From a checkpoint of a small transformer trained on Wikipedia.
Size: 8 layers, width 192, 2 heads of 96.
Training: a variant of Muon for these matrices, 160M tokens, 4929 steps.
Each number is 128 + 32 x the weight over its row's rms, rounded and kept within 0 to 255. Layers, rows and columns count from 0. Numbers have three digits each. The size before them is the row's rms in percent of the matrix's.

# layer 5 MLP up, 768x192, rms 0.161, rows 555-569, columns 96-191
113:173140183130165138109156069171110135156125109116061100103151119130066169146202117094145108127137125110170140023113200152168073128138151148156138155146084165154130085152097079128121174139169141111172145118094151138082119122142116131063106158054143064102097163154147127139145081203152144160
107:128154156146130164127106197144157122209056121121101124154111132062084150140167135178166121105145133196115105122176187108171034136137161153155145101107091113115186140110163119127096091177107183078129162140137109135151132132160138130098142163107103142104117077164087153097057142157067154161
099:081149106115122140142140196064078110106096133143197147145149149092140079126130197219133149096052164117158124136146110086109172117170169159125131168120152111111133164137098117149092059150148116156112142175066108115128181140178130127144132183196134189068094103122118147164138101136098178177
109:087077112086169171108142158116154117112092159115140125117151114105167085158139177104042147155059086110221096102121150106171141144166133115109161110085140060165119124153132177161148101130182142127102092143137083102152154202126130149109174052195146164119051145153098167149097121182145161134
112:130099162152096099184110112112182118188124088126197078139115093109110168141102177080113123179101132120128147144067161156182146141121151142140136139125103137147135175140114107140115152119115096126140042115168137118123065093179169153094162129073140141138132152150141211064131136078168085151
076:072175116159123144165168156178154105171131140141108100109176196112134123132170161108105096105148108130046125170074117118119123137112084156176092123134126130106111121187154151152132155176141131099148144181153160079137086119126106106184109178128154101171181035131133143140092058135118148123
094:125179170120113125144080128149076127080079098145147089144161130146128148142147098141161075202077138106150121138105131095150156148113087111124147131167131081068097201141097158171126116115111128094090199119163163069101129160185177139132113160229168119083183175159142111121123107154136126133
108:071109148134179116103057143138186192203184119147132140130185170142102072131085118113144147111080114187217135130151114129131160110131159156113167174174140069107150115094162057129178113150115146133158140163096152114154105154162103096114109097139112143103138157069149127162136124156183116099
091:141068106098099156163103143140167114162104082145130109123126098174012076171152118105124178157171151119182132076158123193190107152152125171173092090126145181140147158157110126061118079060129125146165120140132095110143177097108129194167086125140108130077123089127123114157116128136119134142
086:123088152109122191119129165152168086143103124120192144110131154148076113088073140141131107090138163145128097108173094196136159142143111114204137183076076163153127129152120110142166119128106144119111153161179078115074177202180077117133079081131131116146119120070161111158103106141176122143
111:062121157114121198143111157134104111104171174147172165098094141098104096155147145116094137162132108120134132118109112157167197081107137112130134160139171089170127110106203119100134139168177169104175145156080119085130166148090170166101147112198120116142131165085049156106142121120088172101
103:131180183117136167141150112121167204112080167183103117095170143110093142100115142126168131136115144187182098100170070126132105122157185114118119124087165114165136182131144132151102063190083223111148145183180107079132146117131121118149100126088098140064133140135154136126093093152138093124
096:125119159090170095195119168205076146178119134108130170100132149125140140153177149112118181164118139106101129106091112132116066162138104038164117214130065148162133097157092134105081077160125115134115066176163143109194112169192171139137117096193128116136201117173106165126110135113039108148
094:143132164141103212133133133155107156140124130078157129125138096142134151157151121140120100114088075155138131102092167157231094157155157109142080137149045140141221118168159147138125156043163111139158076146122105124151141167118163139151130102185102102106141110147093076143171136138135145153
092:149116112129127099086146134095160151120127124125151160133098153129117137135189128189081105085114097146080068170158090090150138074104101138112083156135139154109168124136125168119107113116092107152104039127103106158088132162140131185205175182121165139098125145118099118168110134133171108154
# layer 5 MLP down (transposed), 768x192, rms 0.243, rows 555-568, columns 96-191
112:084124102110106170147077089116174088145138112149101066092124162129145129130122149095127112156127153073107131136132099088216171121139178124118109152204143119154109087113180150158109118119161142150156095158186130127083150109062135120090124153102115103117114142071128115108107080170102200071
102:191125152123164138132116121074100137148086166153130054162132093160085103161086110105095093148154131111099180156179086153137140155080143124135139112188095182098150116183126177090140139088114167132124170093105129127089094174081151100119148101182087117143179110167116095146132106135174137085
100:041081125154161160151177104119106130086102130058121118130108109156172102117082148145116106178173142098119104095059115132174142135155125115171151100130167162081147107087127166112125111106166197132198150108108151113099162078105153111079131124168104109134122116197122067218133126128153104100
113:139086104098171154143138139161117153144086191124131123152166124188116068141124126202104163163145102094137151091082118152121107155077148096096098146138133147172092159127139097132181133153175165217157159112166075185110135139123141129126133092156173104080147105107106199160106122111123189142
106:157165140086132156088145121093059152122117164159166139116047197171152110109143134109181126159105165125132134128117080145072116111111156136088111119108143126165151074118158148116160122085112140173170111110091107154140138164153143102160116104133154094142111130081106086177148118130109082106
089:146113188101098137116124116156124166124070138130126107151081075093088145135149126109122172140140179177120137157119091140101131095064154117105086132154153067109123086171122088120139134132104100113108188091151074119087094173147134170103151144105172046081098104107106129210138166191174120148
097:140106078137102160117112109160130087155154102087132162132194036139146130134166126158137160141125123062099150155086149103164126138101123068113055125102129140107119107164120116170171108123140086125120150133116128106149105134123139136113113168096081127181188175145119085124029147103138152105
108:101158147133082135086161152110120103112166171100076169123175145139086124181127124083147128069113137130091090142133104155123114129161129074137166163186138154093142096093111151156148110072114164156117178128138152099167091154181170144126109134144152142144105155148181118188110170120112138147
098:141092154133084167111190171122079058081097072119088158149092134134094112149106109180125086111138124151123101122086114151163108130155150093113118129135107108114173096109163155113092106110106099098090069120167100099091161115126127098102149158136120162121094124125129182165057123070168161119
085:143181168107088103095116140093130104097174145147118103124114155116072075151188116096113146094095089124115111170102158114166147095069150137150165150135127207102172110159137168142097143133097131088165141114111158168137122107140224168106097144133170110084102110141182154130145107143113087139
110:111158132117086165101143122109112131158154161149076119078058083158135086176057094123078143104094136128149122103126127185131143165161086129116097134110151124138085130076145165131163173179136109103115050127109061151164114133103159151153150091130123154203116191110082151076147120145092163111
101:076147143109132118089162152140091104148125165205123116136100122116134157077103141136131082154145126143146078141098159113117091067100167109091147115151187140085182178165087181105187155134156076095073194121166163144111114132145172167176082159072160116168175128152127182130128116164125119108
095:093109125137126061124135138178137125174100162141124179120128166110141129154106175100138098184139149084159156142124127114111116114108155081179124133115123087108113036127112115110154213127189156178171085121082097105113084114125066125139065148165153122121185112153106092149082105121171075166
096:151119088165034108179123054125106108132155141089105087103148112085121084165126095127184085134132101150112045085087103126160155126088133105109137151119104106124145094049117148139078144094171118102165161137127120108181179137141132139154094134106112168116106091090108077138143111118131057071